config.toml
d_model = 96
n_head = 2
n_kv_head = 2
d_mlp = 512
vocab_size = 1024
attn_scale = 0.125
tie_embeddings = true
init_std_down = 0.0118
warmup_steps = 320
decay_fraction = 0.845
final_lr_fraction = 0.05
batch_tokens = 32768
steps = 3501
Each number is 500 + 50 x the weight over its row's rms, rounded and kept within 0 to 999. Layers, rows and columns count from 0. Numbers have three digits each. The size before them is the row's rms in percent of the matrix's.

# layer 3 attention output (transposed), 128x96, rms 0.123, rows 119-127, columns 0-95
131:458465517525519557580537461580487507481458564480534475558477475628442427446612599522426520538512488485400430491552504581465607491529497493504450484485544498531551469457496387551501494570467481545522548558482492437507577522528512539508563509515536418505518544564476577534509521359430466500
117:472569451593465574480438480488457544462509507426549534454456545514479536510512528507505556429597481420525535553550612473537495461541439383528526553599499557521480467454524438486475374488472580504524580465482525484489523444455556501552557474549428427526568459537554501588513421532530476419
130:512530435544545450575482482399555500418511549540592511470508545518505383528431493543544484450505590460480475465531500484523546485394537569484578524526459524426474586550527528507469441444462570543558523433501513495397522353505522474526531487511511434544445501428490451541467560476406424504
107:379555578435453479514462496551515519417479462449463509474558509436427556442515538520454443553516382501562503565448615543492551510502507484508500553562495516493532540477604536497454374508458514501528536409521528462533507452502471434486598431543522411545526445472482451474441442469399504459
133:512502501490492565501571568503472476475563451659488535471540536513489514504548501543553539515591524533504592557570490553444517531479412561540502592502489535505344469492520475484538545454425460563485410412543541543513546500512476528462587464461398469459428475471424438482491587512517536529
131:570570559547455510494549486391542498441578554408511558505497496473489493473521501576529465573518545548483383461490544492413559494512509525513499501489535533508553441525486532469546445532471506497453479412488490389550507599552626527498378476443413492509466471415531545610495502553437511464
122:531543432466464475497528511536449433572498510460546518514394522487456551507554621528463596525521574534528539567397554521501490443544587615533543454449572511465566456491532544459473413416520484484488491576537503487399447448518522560445555489518504435507567478455480480597506409531489537450
130:493496400574462503498474541529530502450563485438543456492538425480452471411434507465439497523443512486475480478566464604429459465519459544521493434538457583425503446453417496442479583435468455506614469580554522450534545537589375506535398516541485527490578423478521515478488485571544456491
132:532515507541571525406496534449519459440458489433463514456501550507492438602551552501454479431519542473412492512477549490478492441415423397492517427440576546465482488524474479398487432396481485487487455570469461433586432435488484401461550535509533410525569485521411434492566522479559543476
# layer 3 attention value, 128x96, rms 0.136, rows 120-127, columns 0-95
140:537581470638537574436413508484432533397477537460542482483458495531516518560426476487457533397642450496526507501543499476576523551546418437487502549588616508571522469451516452510497389529499511559451594470457467460542463510464529529560559454524499507497571495528567493522505493505515508469
130:547519413498536484598501544423517521342494575565495484475534447572601388569457526507472445424560543494541493528481493402526485496383531546491580483578509497463479551579484543510524476475404540504556527528501493502418508400502457466527496515541473458506472514444476557530481480467474402530
123:427588605476451492506508539539503416422439494476474437463502473403460556484555483466443469575487384490496526522371472556497580510491504506507526523610525459512533545466643454530495440536462511520534586485526509524502520569518445478469564412523556512497530402429471471465455506444436515512
124:508467525481505511488534636442475500450523404653538556508480545462495483471486506485522522551676518547485533513605501575440534486482374461491540572551575504503404498488495487471486537486420485552472484473550567493540563463511461490468577492486419487502505473447436463472451531522536551569
117:614517532519448520552521508477562510439527533463487490508464516452512493442490503650423469584578566514480508436533476431491572494564500569502553490476532506532501486516544588509521474531570480604459465466482437432552546573516628547521384473421476461433428460442508541571435507473484456488
123:566587435530442431526517486530458490591535587488503490506434551470464574571521667527504577518565575527476533503334435521512543449523539536511455482426620510433573496483519444462484459493411517508538497545566496515470414503475523554465557507484520505530527488480506480587466479486504495535
120:486521392592505449469485514465527488434496488433531406574513460456449533432395512464481484500415544495484517496550555609424524499500442545579527385565490511493495447465394511474573575469427480418579500518480478448477535528563448538524421479514500487503517424456538548453434505543591449513
135:536511485519531456461489591426559453448442475384438454495454541498498461598561553475468495448528472505398456521459506415465516508518399475450544399434559484506497460568512504442445515481409513444523521531437496467633487501513459420445451512480526490448561549475424500571543531520528610451
# layer 3 MLP up, 512x96, rms 0.166, rows 0-25, columns 0-95
111:507406481510459500516449482466475510548504428479499553458519467496558515561579473509416549488533586540465462512506564533496564469493476508576558583533462561496550471448453399509590538542566591456442475623535482463470455517482562511394477561509510509498517460427508375457561484553527566385
101:405520427497450446407470537451483428431483621507507462448507511460534554498553419518528569565528496499445530470621538379534460463513491538452472552493477581575522542533602488509585510508538505513497562532635497467544452474519527443413480576540491516549553567463455517561494469506499467493
102:475512476397463543548412518462502509477450498511505509404521437571501502542488442533433412547524510446506491480574524495390537461551507423443462563510536501611555542429544495460515407481471492492477523545449648460515398489464456531528535482466442512523452465430548499543557478517428606423
100:490505568559483484515445460506488506478565528481498525495463533613451474495568455532613526492481432419545535513533490577543515417525462531487509421481513542545533656465604518435485435443500433413504457535542478479483374494514436541465477475429520612485570566489489427523546526468439519465
101:450590539492519550486529472418516590496442574550539423488526536532517525552532490536505546517506525472641539475595508453538511533554461384511497406510545583500570504456537497521432456508544497461450431489491553456428499475490535605515484501494564553541537423438502476529363531581424504541
100:420568621460436553496457480501577520484533485473558507460494509491608525537445506445562437436604439559480478527503605444544504475535513429482437446533526520526539466476429506495470535504515429522446450551462615465443522559504507538512494623586517500590460524464446488527509507542432604477
096:475429590523503501528458454508452378466572477519556489482573434555534571616520461552556508458569494550499432473576435498523579468449484491576480538411497470512532605415429507471480489482500490482489507452503477523488504408505479586546428498487422528467539508553363530530515572455462519428
100:519490557612460522480387482504403511461444427652525485416527452510472505511539430521467395602510472562493501521522534481441497559490556518410477428482467519520485587448451519460528469488552534531496541449476500398488520469509484471452532531442559511490532393431580527451471448461418522469
088:419544464510535622470512475438460447500576447493515464429590504552462507557483515503536438567434482392494459553485485493511549507567507460428467471485535412516586488468540479480441511515389492596570516416572496514509478455576471465437496412463449535528531530447555482483506473515438630439
094:502561459578469433507457510448418509524409423495487496554504521464552517523578497537522456409497519574520430523532463454403493577565484498423489444531545483437584470465485514493474528538395600491569444472467537450469460499571587547498494521551548426578545492495359514542485545478496593474
096:538499439485540459570450481455508501495484438551462513563527516418485522577467479551487460476546473500433518625501498489526564519558486510489526646511455496554484457472401523383542415503529452482468586499645534482536465462557509503567523612522526563448489537467434422532576476443477509460
091:522548525623491510560591454512438493470521480539486400513495450557525479507465519494616591523435459485440503436479477406469575438457427467545478441513463496545584472476499488493537451423463462440471516518523481481356441510458495532444529514578458584500455434456431467493535493591501585455
102:483457558465459541433447471498510471421597419536588493526525524508486553582611474521477472594522539510605528583567501538512518398451455480499481470418470400574467490433513477553557450515430481469408422522519459516426504546524512462543415466468517575467504549511560475483522563490490475408
091:347558545579527453505403486523434577407563530503620487458538513465532472463538535483433516528489430546539501453526599485559447464458447468525509464433460503482604404523487508532542594456554563565351499470485510477491431523462484511474487531420511531501490511445475556472507483491491504508
099:441559536452445504542372496480501463542491482520539501443510523537542438501519497514560488524433376538485437488522550538522538532467547460603491433427555596595574529447463488455543558510478572537574603473528534462508396571554488540481527477468401503571518496525452484550526444590531438471
093:405438395523532436467504519534475454327493454472572527514557499459519524570509483478563522461455440574530475535523512503487511509547567434498450421587430590453560486519410509493401510446449534560537515524561525476503483544474602528453523576470513553503531517493517536595551574491490540445
089:486628503430447498445492457484497451453509556525428429430513472487475517534525529615535471430407527483510474562425573578472449402567560496508494467461595507542494572503489498427532432545437526508554533545536531500526429463480522442496526501456427570572489404456621472486529496495428550512
099:422563555602477604572530527491577433505463537550546490548566451555467528561486554524463553526521538494494498512562586486509477489443623531507530560485458455508416491538519492492477485542605537458510543538530517490515510545602492481493422561418418544531548512517525395443525585518390510435
104:554506465522410538603435513414531519407502494493556515493530597609511520570511496510362433521434512493510559591525561505445421457425530504477465516503491479504512486509513531572449454485526503443444560435559504482497426511577488471500430583406437572535559524544462407470537493469473468542
098:456540440439497516498477467439516480519558483516512477527642500524514495420466505513551458491545450478483494461476507456480434547610515507398539402424560449540545466523454440512535527498475509476527561452465614409526518502562462481411484482494508538539467461393519427497437416475375596440
093:510574521562518599525408601493490430464510480437495592516560458576491481530508512572392406502421493386517475617479560509438536389497508520445539554495555458488482487539484454582496471565479458487445476481489496537468514561528448522468499505465459579545459468455519509426545536505525492379
111:485442546387530459523455538450446454411570434479521538503456495446559571461457545530548462529526523462473484550494543475525503357452583462499475465478436527536520490569518391488521510499454589630523537569600549488432502471451529587517498540452482475475492474588526500578477567445531562487
094:594546484484496522556436497515393540429530486476574403398529534392523470512544488514609501569429459499456449515643520434491520410537561424397525470538486527533538473533515445513521523477492489454450432441520483530540531546479503551519487567442567490418499560521503540580492500515473576524
110:573481524494598441508524495439433466470460466600571517448526459514495529412580469580448418509526557520544466525463527516462523482515514421433474476524498535479567501490384446531474487526512624524377430466538421460512443501505409453486479528403549486575500518487436438454423551485471561521
092:417499559477483539555488474518432478536451509520574439536518403409498545506556435544517580589484413461582409528533519503537561466542475465460459636503459530503510536453460524477468383470543521473613446498505521488479505447499464502502440497558470503534470531507503379541431561472606494571
096:501466533497543506520484567405504497542433432454505461487428546487441563486473476507481516541595442509546456512578468370520483439536509376501502482543540559499469552423451525550318449444467464510478506565549573468580506472534459509461462469398484516493522515531505479424422536571469538462
# layer 3 MLP down (transposed), 512x96, rms 0.142, rows 0-24, columns 0-95
113:523528501429458435524638535558540593534555494501501501557482538519482444529571481444526560451460563507421455520423550514471411499586492471440496497498474449529532523575557535470519562484464536588361525444444536494495474479488532611523405430460482529549444484488438558469519524490410441554
107:529450506585504497482560491570478568438490494452486465495475601492491500589436555505513571528480465566522464518424503498453524510530534498558524455514466484523568564541565556401429620484455573386470555522524570459471468518467433496573470424439490440412514533520611531456533428596504542488
104:523456525465507434454579490482624500493415564452531403560516524454425552489538374488439551524495487519457543493557390436402427450531569596539537464490534477504465500556526522481493533491528392515509508476584527449561530548473514493473473496613501580424461561451491446523466503516543504538
107:549536444473552543422548547509521488503483549462438531383647474424553405487477570558549563453513451480440484408516436446529469496497539463438427490493515449407471466597497513546510475543527517448506515436438568495558486599504462544505591474513527431547579528498526549513460573509488566482
103:426493503516576523442472508532507455389522412473443535504540466553471562484581496536470480570501500516525431486407490489567592464484498578507624530542559483463440557536432452517518547589522460470499559437481406584496488456460561487512540563520522524544396496527526573491532527610455554420
095:442481450564546547480554513438509477526468552474509555515389627506499510525520480523466548448440519374534504460545490573501457541551432528492529591491440532557511537504570596489482578496445430570553534491525414539500504491446482519407454487507481659534514491521529466550498571444588536467
101:493521496517463508519439523524520514476559588487514508501580487490418513475494489508517444483602499436404486385553493504508449544490461583527393536565422526460561426478571444477506537476497510385373555510515503470569479469570427523522453490536443421445475478477504614490396505477552432533
094:534488559520493497451467479448615417523455524492497536532444549546548433491493523469416565490474459529531477475468436544523457534511460535533545545523543490470470447540405467578508615527472420398534461553528511568482545493527550518553392462583486501576470446637363553534488452504518477485
090:588507537492554476594543541460429487533444546554453416617547518410446495456460438510460492505542440510491443543602523459572447489416452451597552446519406549447526407558422477479522513499493470488524457494490510535481553491503488546565475481499432437432486522517469646522432487544508485528
096:450471526553473422594479470602518541485499576524526444440494440452479525544404541474459553413543466485547544452435476424518527372440526493548551420466509549469493509515389509437513455441535431475440532444483525576601507494449492450556509506508464525443454497455552471403470467425433462538
094:425496457574538612474525547406484391530517494540472523499506515608467518508463448519450618460482522475591473530475487514476475500561588482532435464442583410505516525563567477650430610469463515462570522473476435564427480536442484520478473481514444517535508463516463503459455541559523509483
084:468455542425533531468439528444487514531499457509489544451575585429473591524536474491482450486605532592616507588509430558511457589574549573511474625490507516470500542519487529472505558553514537550568566518495494482606550457506480513507493555446529484461512566421552444601418474492542482548
098:598476519523483539510446471481522469584416518539464444481517469527531436504402532565522450446483406560468499425521444468539433573457522554501492468511452553436530454461527500472534586502605531468563483467525516508493410529413438516551612562451579455517465439514414464504418400575508534508
095:627378547424461456454520533539559440483518449502432516469528491522451509456501407584543493540494557491575523402494502438467524620504553527401456492575470549512397570538545455474409536454458524424593476492533522453515511509558523501468488558523550457516538506591488495452458544469494450505
102:586411501583537485568478570506540537407491496483561528472500417506484513456515487434516598501514605513527509528421480504496554535412587512506472411491465457511470424535484475506520469554484572452454530452533396443491623609504504523508458553563510451451479495479620529551596529469505465498
097:435587585475468517449475447475421470542585523487425524488569466491523432436492548604498487480509508499500470448501522471556464474457399515513411487433551482437549513491548596457566553415512461446484487513421426544477577527466494478594560554455521393475461564491494608521409511498470494550
085:518444514550513512563541493521562482532472486493548483536543518529512473464474487525464550461532492607428488418614325423490509521474496416532579477473435361486566409477535430475548488447490488405509478501386559459495511485440500486511398523485541496505515508436453574553458553520496476506
096:649449425408497463553465450501407513603470444475558494486496527527545493444471527523448498458543507487569524578399483543450548543551436446483495535483549530525527489561474538559546590506484464498553467539464430416467454409438562535437505463514557489439393486447481558474521431494551466444
100:471554489455639539481554450554498468541405409550457467561481517492445558541509552534512507462517483495568462460495449532543605572578496504499524480480515551540544458456493476443608502524490522543576494526530437514537430470425554591474537485533593432500449427562532537416421435537440478426
091:563505515603586446444598535532539447513445416553488499505495531461505457535490526480493549549532510517504510573494473582466542410484504429599471571451449422496489543489489538538416547537540538467519476518545413638489416428529590493503554472520520512471536530567402459454525507580572507563
093:553499476403532454625585408507470544530507510568497404495484452479554500527551544490534581478573507579559579479496531426486547579417412488507474457606458463466555472490507502431514583473575464488494525573503530427493456447542505505479478433581537500417536492503496492575390469527476484537
107:540465591498451477568505452486499523475514590476505476481482490629525557499355571482543519472545545533494524550461498432578459523527479452513526517509614456441548559448450515527490450483478448558488595561538525451445572425552503489573443504554510619589483491541589483500545500546542576479
092:386570462544524502433599563451470481546492448481514490516481510562531540389406516459437549430548559471582525478544461483527543625542512548547444571360419471494505511461536493458448536504426508489512551558477479463506525492552455497478420480500546578537531416481518425500462507488584550524
120:527540405447481549457539569528560456412571527464418484520385493415490405461580518556525458498486536460509470560429481530487495568506469423498492408489535515403484390477508521468478518439535518498527510517458433521515512488503494466551483545540565590517509540560563460530510578501522483673
093:495493459482521585519508485490439511428500543517457418409453629545499519515442505416520503395501576474512537540464444585494433519537556559522579478483514449454493547471555385488425471488478540505498545429515501442461530540540480449640493439436536503436589489484559504485540529476382453513